Each number is 128 + 24 x the weight over its row's rms, rounded and kept within 0 to 255. Layers, rows and columns count from 0. Numbers have three digits each. The size before them is the row's rms in percent of the matrix's.

# layer 7 MLP up, 512x128, rms 0.0894, rows 282-307, columns 0-127
100:167132105119090183112134111154098127070102093123127129138133148151119125094131123101147125161093159102114109181121148119147145106110121128182143113081159131115113116163153111112162150171140094094112137154147128130114119112127159140156156113113135130138091124114122133080133113157151140105126106093142129124114157124159097120143126125109136094166113093132168151069148136095150094159100
096:131147126125104129096104123156129156132140110146157111138130144172130071118109139138102096115133149125116150126123156113102106123160106136084098100143133169111123108170106167101154118131132118089130122100143093168131101150140118113160185111103163124121107130138117103093169168161133127203145106124130099151075126095114151136160120152149100121164080139116148143122109115136138117089153
096:142102079149109158106131124096151142107084137136117157126138101134147104148084101125129144145122144080095116140096121130137169112146099158119121114147154157088120152134156140123138180153170173093126113146137146096135097095148144135125154109093138152140073095108147130119152128130137125134160164146131135119119127150162104151141129107049130121132151160076129077117105128133128105110133
100:103110072123108153128135125115108145114134090145131118172124111118186110114132094079124108176171122126169097125135121139161110084129122139107114147163116142072111087109122085124119088136165130113125123144152117114120159152101161159148154126134136142115117104149089133139138169164131120101116171147151093123145140111147119137134142170099137084147131121115192132098127127155150114138117
105:159159117111146113133141149196149112156118141096141134118110145101071133097157130103119128127134145109122101136136128141155145152067120150116112114161123124155127163108155133116109072145120169118106139132106149146124128129169103147150174128114128139141121098141150138135115178116161130152145130085148122142128056108143148066140145135098100132123164115140117134140099146096123120082084
099:157179081110107135130162097098100128130101157130098147081136121182139130060105153098128094133133155119129104180109155128126120129112105135138126121083147139145118166116144085150137120170166122142120117176147141135122118097127119104123160134094127137142127105106176133128118119117131116162153117139183133100120132122153109172149149125086128125127108085137131104116111157177143123157139
088:099076153140107081109109140103132122181090144142138144130130139130161087153095128152125133123164118109141158126140158112136106152145114134110125090131087103139116146104161137126107156143181122109115153094139151123087087084099150140148127106145152151126126120095135134118109109150124136099203163115159126117114094128109126157134163155120104155150124113187137142114110117181105111132138
107:126169081118094146128098119100142152125192134128097120102122118143119139099152122119120138085112153121110145129145135131115085126122172113149136080085134123126120151156127130132176133162140175122107139103134125174154087137090106113116099100123122132175123163144174115095149126154145106117142143115121122131094128112154098107167134126181122096137102161127141125175096128114169087130149
097:139130079112114120153120141136152128148161144137142129122103131111155136134114109158117101102063115106106115141109141123122124127174132091091128118149124163099119139148127173118094149132138118142112106095189133134154179119102144118097115169107139145093107105108139151151172099104099151164164131156139106097154102146149066135124140112102100114145119128124141107187115124167156135106160
091:128121116112070128119099147119107095102094107101131113081169113099107094128079164130140107080170149091138162149149139133136126120135153140048135140133113137129147122159142122101152081148191114145109154146139146111141129104119166151123133097084115151127124140159123116132127088134166106118108099088129119097132137127158111132171187116127114143106119140134140119095118122133122124128116
109:124138161113064137135129167122106117144082086130138099118122073114167112108106116095115138113077122100130144108139122105139160103125137125126140149137106129142132116146185108121142177125157127124118140147136164118093139109142152108172142104100142123146103097135132158130122109134175118047122170154145141131111164146125112155139118133153115130184101151108099124133134086111108107095109
096:139167122099148111140125120168120138094119119139143089160137066154131138100129104126080133149171133144150125154130110154153142125157138186100133169113082159152120127152071077118119119101148127107135147128153115114158094166112149110148133111105140133119148066133154141154136161123132128110112122135141111174138141090143136142137119109125106124133092114165161123070116113093127102105149
094:147146113114112174101158123133120133137134093103107119089160129124098159090134096078123139135129149105075100125158126112155094130117093155173147113085132118142120129102125138136167124141150143102110137164154164153132088081133135117117131143100098147125129207099134136110149137153120094147143104132182120127115128105127079161146175132126134119164136112128123154135130131121142081092143
103:088099125118075148134125094155116111143103103126104154121114138104152086123112157175121108120148152117107103143141184134146147112091135120136168140153117120112113138154150113093117153184106106113131105155117145140093131153175138117151139122118126139130108178123131121178137141067102116097130166158145105165118129119130134118145150118096120116114101124063154143115168138128161100166133
110:120119108138107135067132160120152124115099081145131102108131116113127115143129158138135107116150140093086084132126091147160160119096137123120095134175115176112118104162169123096155120127135095070135118139144183159121095119111150187116139147132127128116124127091173138136131128163124118119169119144137112152104159121102144124136149141110130124091154131182089132108140118106110137081163
106:078147123150125151122163058114124137090157164180141145106153137139116120126058144125112106130162136119119087161132139094131114156136079139108125088110140170157124120163140134120145090133132122127143171137125155126176125127093142066149140093145147132124113092117143132098151107140133143168142110110118122130119123093114099120155125120136122135166164169116104108165141113128103106134112
100:091146156086131057152122140125120113120149118089147152124152190092104157127147132146140108115142152158106109124172137154122117101115144107168112102087163116114118113142098094098105107121134094143112144161117155135146137122101113153155136102168105128092182133126116147135102147126123085165145169104134123133118106115140167099163123147117125109107179151132148139134157133145111091140153
101:138123079126132198107159117082093140107121112119151144153114124141137130109079068101151137106139125123152127112127143108122122130108110109108134078115135145109114137149083132148088154133152087134109145153125148168160103139136196137089183130124135123123120073144172149135145116124137128130145191118143108125128113134152161127119128109155091094138115142132110123137172109139122108121160
107:127119106125122149121125148170131148092121141081143144153099160113111095108144114128119145137152130112130070143152177128149126118091102110084117156170165137085128159118153091124132102153138125123152112143168150152109125117148144147145147096125129170136105135139127154124142132106097127074149159160145086151112099091176164140139130105061144128130132113110123123073143129124158110154103
103:119155069105104115158114134111155133137136134151142119081182115138122124155154164108155147139096111127123133159144111124143180112134133163139100127116093104160122099117124076094137103143143108143128122159132110124139093105145102137150138080074133155125103132129096137104104137162176129138178134142144112153089109118129120118134146140101123114099129172071148161085144123130172115098124
097:093157110103117142147166186126115106113086157143145096151109120138098164150135097113109112142104145141134175090100117099159150116153154118147161122122123108100126103125160098137137167096123152121130144131183137174148096099125118139124114132150149128086120099160110140149179143159102089115127146089107126135158126138112136132146098123101114090151160124123170141136090088102153107154114
117:139132120124095131111101156140139114114114144110168106091158129089141104125090137153134092059163141074120153143164178153155139120118126137054146125142109099122167115127121124077116103148185112171084136150133150117109135109102112159095141092130139152134110127161127125140130114124152140127098096113110117112129108115166153126143155107112107146130106141107107113104120112158132113161156
094:128147145129120130125071123162146142098086143139146137162122112158129144097176132136135141112114144126134079119167153144120110121134134154104139131109111140121128156131147121095134110108157146099077096099151143113115118156142109088165073086079115144147123110125143147123172162157145117162189096161105117142108140100095160090153130151129112109127157113101105137138084112134145101116164
104:140152129130151130126154124141123113112148092094142129123138144149141111134137140181116176116151114141095098081192132161118105141142137108141097122119165115146121126108101130122136068142178127132102144122099094087145112100150115141113098127086146140150131124162126154117146120112109130106150108115178070179115106127155160162134169123139119104082141125143083138123150090117112117107163
083:068103159107118097142106185141148160139127140137101118108148124092144102117128129131135116100135122155151089102158161141140147176164150155150112123129159108184117116146081082099103106166134107128083134112128127094138102158140107144107117125150112147119137146133156122106116095140173085107149146105144138140140078090115126164099138122106118148087150141133132149146139083150138116144152
102:079128103115087178107116104133127126124119120095127130135107123101161164092118129121128120126080127124124109101168134143164144120127174112142155123115146073124110139153133124117123151190143160175123145114152149109106119109122135144142184153111154134130112153145110146105132105135172131152103140121132101097099096109133172158149104131106123081148132123120160127154151150049158114120116
# layer 7 MLP down (transposed), 512x128, rms 0.0746, rows 282-306, columns 0-127
093:137147122126128168136121123119120095096093132121136128152111156113121126129128121108117108129143134141147119128094117091168112125120156131167124113104113096128142113096107125113134136154121092208158131100115130085096148121073122132107127149136162123130164153130129153129161136168128141121173124122067147124141102075106186127140137174141112126116082112169120125089117175126167130146173
095:140122108170113166133100150129091141121156149119123159126118143153093123096094115076095128122089124149121169115128124173079140099124098096100162111171112183129172145140107115065180152116105112115125112086136120145158163113116150145148172132119179167095118164138121108129115134136145127140110114093138133117117095127156140141146125112129151112123076131102112134130122145129131126128152
100:128130146136165138107114146106137099113176090101135107155101153137091116134104140125113105089120070179120130131095140127096139102078135135115117149135164136140182159164083124134164131120116163133159123147087080123096112112117125135161118137123142126108165123117128100160105171129115151114096164144096109141129121127119138143145084159190138134146107101127156158136161107112131118095135
085:103126130110082106120136149068115147119122169126149101150143143108091141130153126166099161083114130136105134174132151103096104112138122164139142137098101104174049139161111152112112103114150085127123161129126117141150115132142105163148118127138165118150103119131136143113141161104100146141158123152091086125120146136143129129112112098158122102133151151108101175120134153166105115131179
093:143138094137109120123105106116153164105099143134123125133157135092161172122112102126178179088102159130171150130118150129122129165141092110121180118148121113128120157155109110105138091131126142135143164128129119174161130123131116106113107086128114110119107109170107109114092076138082140096138147169137111099113186155130096164131084135101137150143127092109142122107156167146122130127144
105:127161121143109114076105164113116146158119135145108152083122152129103199116131141161104106139123084111141122166139098139183134131127157118142090117127119127109109071101092138099130096151122133130120179145122105131156104126134128102125140107151133123144106132164131133117129167166088074134138196102144136154162136086135135159120106103147123132092119123162113147132102123127149098125142
087:137150104101129099155148156127134154151110098121091143128126120114129156117139124094141143197087169145115125135185140116102119150138143127144131167129137140122147133113128163096093136146092135169144144136150129144135124091112150137081127116130103125135123094160106147117124142153131131112080113148070086125085160113099148106067110104149127107127140170110166116152115105130151079102160
102:116101105143085160086121165131116123078135117142133143148125151105130137146099127156091149077129116163144105128117154097121111140134089136144092117099141100161074146132142129107161149144117111130123149158086155149096111153124127077152153135113130125163109146101090142110125128090147135153116109146109148089153113105124181122095152147102136173143146156138111136140164113133139188116161
096:123136151159104121102118127126143081143102108141184135128108127110168170109122145163136113165113199120146111145139111103108151112105122132130131155131137140129074132117165095107115119087144141121129143151102147094120114158120108148141110121161114137112141108110119153166174141127154111121127161148105148167168113120127139092119168131103077117075102101136116156078118144113135184108131
092:111101120151103150142124102118098118116130122119147124070186141096101108113114123122134133092146150095130107139132133121154101100162136152070121173116130136134255121136114117114112146145218117143099178117132126134142141114141149137107121129132121142121123124138112111149157102139164132147122102120135126134142124135130145129133183104095118151133117113123118123107111111121135141141134
106:137133095127159112136132117143096159122182091131144156108115119122170142129089152169112140113159111132125118141163152129114158104086131171132135141117113132115140166081123121076141094149132088115110111082129112139124122139123089118131135144135137204116143132065154130127125162114080137165153121109077133156141163129146143159125131165112089139106101113124127134124104144084149122128145
090:109140119128129145146105091119123125145092146086160129152168131129144165165147132117110140118122109123126118128092146150122100176093095158144145124139158153101186138137097147142138166142138087127115110140042117122120098121124098080142070111135110133129145138104083087146107102097111135127162148138137151108165138151143106151082142127116125146123083130114175137159126145151128119138127
114:103107160109120131097097188154122120138166133143126138129134125127078132116145108156179088138128146140084102134145180102126136143117145143148116144113099154139063133098153163075140122123125116130118123129192166163111103118170097151122105123111157132154107137139169136115126112132164131128137108138129108177089140080116149083127106124090119116093132124124107150151117139110157126118140
102:144125131127125151091099127181143128164134135118145133142134125091116089177119107109113081173178110143126122127158109157142153175157112151090153089132105108124139134101143131142121144146145120106106122106103143100103141102136162120104094100175120098114168113101117127131092139160153118108065174158106142150115160146098145109147119118087143151087127132121123122117128156155136090120162
091:127138146167126146102100139125109123119119134120142160167095119186085100134078119111095137154102136162110125126138145124092141163108123119171137125142159174161140092115134092111125098123136110150142151146118132065143126100058126134134105124110160135186137105146104157105106154137139132117137091146100094137161125158120104136074163125110152156108143133139118136142140139161093140147137
116:140137138148157124163128086125136179126145127154161178134139123120139097102145097117106117146112095158112132133152131149158117113101132159100146110111151142099120137158157156117141120141073128133134070134137086107150133140124161105133111077118122156112068165106130116137132088136101144106126104133169127163135146115109107081129125155133127159148129119092075184098115130118102174136125
093:121077121123135158133124131118145126122118127120112127130131177100101089125118123143120111142147053132144140089136128117143123138072104140122146135131156135155137119133158129135117103123111135135157099134135104121047149110116150124119138099134099111107135155148096140121092113088168141159108120135163150102086142126133137168144179121156215155131131144175141139148112145123076129134132
093:094140140124183191121166124091161120162121130092163141124121122161098107149153106128145109121130069126126120128159129141136119103110110142124153069144155117105120131130131145113126149097128119098094098149130123110128144152099131108151141090111123095135076102136158127170108190095117133135106141096102115148145151145126141150083123173173119105121137114136152151154131144110134074109129
118:102126145127156133104099154153173100115129103097139105134154170145188142136141118170103173096137069122109151135139109139104153093100119128108121090190080105083088134113135123125067138090089124158147115162128148138098108097153144127120126117124139170118131129129116134134111136154140118142106130116093112127139152131133097122173141148095121110115146119153153114124132159155160110149148
106:137161099100161107079151088133088144145117145102126138102118119152140162111114124153089127172127153132145122159111146091095150139178152129101132136133141149101139120126128089166152129109106143123122150125173106150130140120116146092125138137165112141132146134092169098094098146120119128154134101098083134083109109132119176065100122114118144102115111151120104174132146167150110157159143
082:166148138100110150139137134105087162097150124163122127118127113073111129144124130169136094167122138118119086157099112155077140145119122151120123147116133118086106117132094147140132131136148136135124107160099138167123149121170164155144166106111139089151139124112109114118163090113130136137173131112097106147150065155157116161083191132095142155155131110141100130104116148092098145127123
116:116142109154074135114128133135094121114118099091151141096153126115124120100115118141115118111126156125132114130159139102154117106117138125082159103128122120158255122130119121109130133135184114135108166130153117133132114148133128125093135129083118171142115127158119120144136116130148104121116137095130131143137134127139137151143175129113109147144141110137131120116105118150120116133125
094:143099051145146169131135122150094127158157095138162149106119144153114087137143106141113111121137106120120130137124128117143131118130135097107113119162135148170092132118080137098133118169120102147118098153122096180165155135157131134120104167149143128143159095108137089095136092094118142127112132113097127129123084105127149160098094103127138126139152154103209132121155152102138158127134
104:112147165165135130127139162107108119109102140128118127135111129167130097143099144108128119138134095144124115123160128122087119170126101159136082143097168154170126146091121140134140135135164150093116129125143136121107123151114097128184133157115115138093110102138147114124131112041138133169092176156074128108132124179136099106157115096146106152097162163113108131149132121148109104160136
079:170118116111147156131164126120181116064123112120104176109119117165093152127107168130087102114151128090101158109192119118099124109137156125137106159127111088133075131130140110142139119133123158121168117152081103115106136123157144098138135147124131122108125115133103178136168170133145137138148127124108122149148139151139105105196093133169117108127110106144163114118114141094123130119130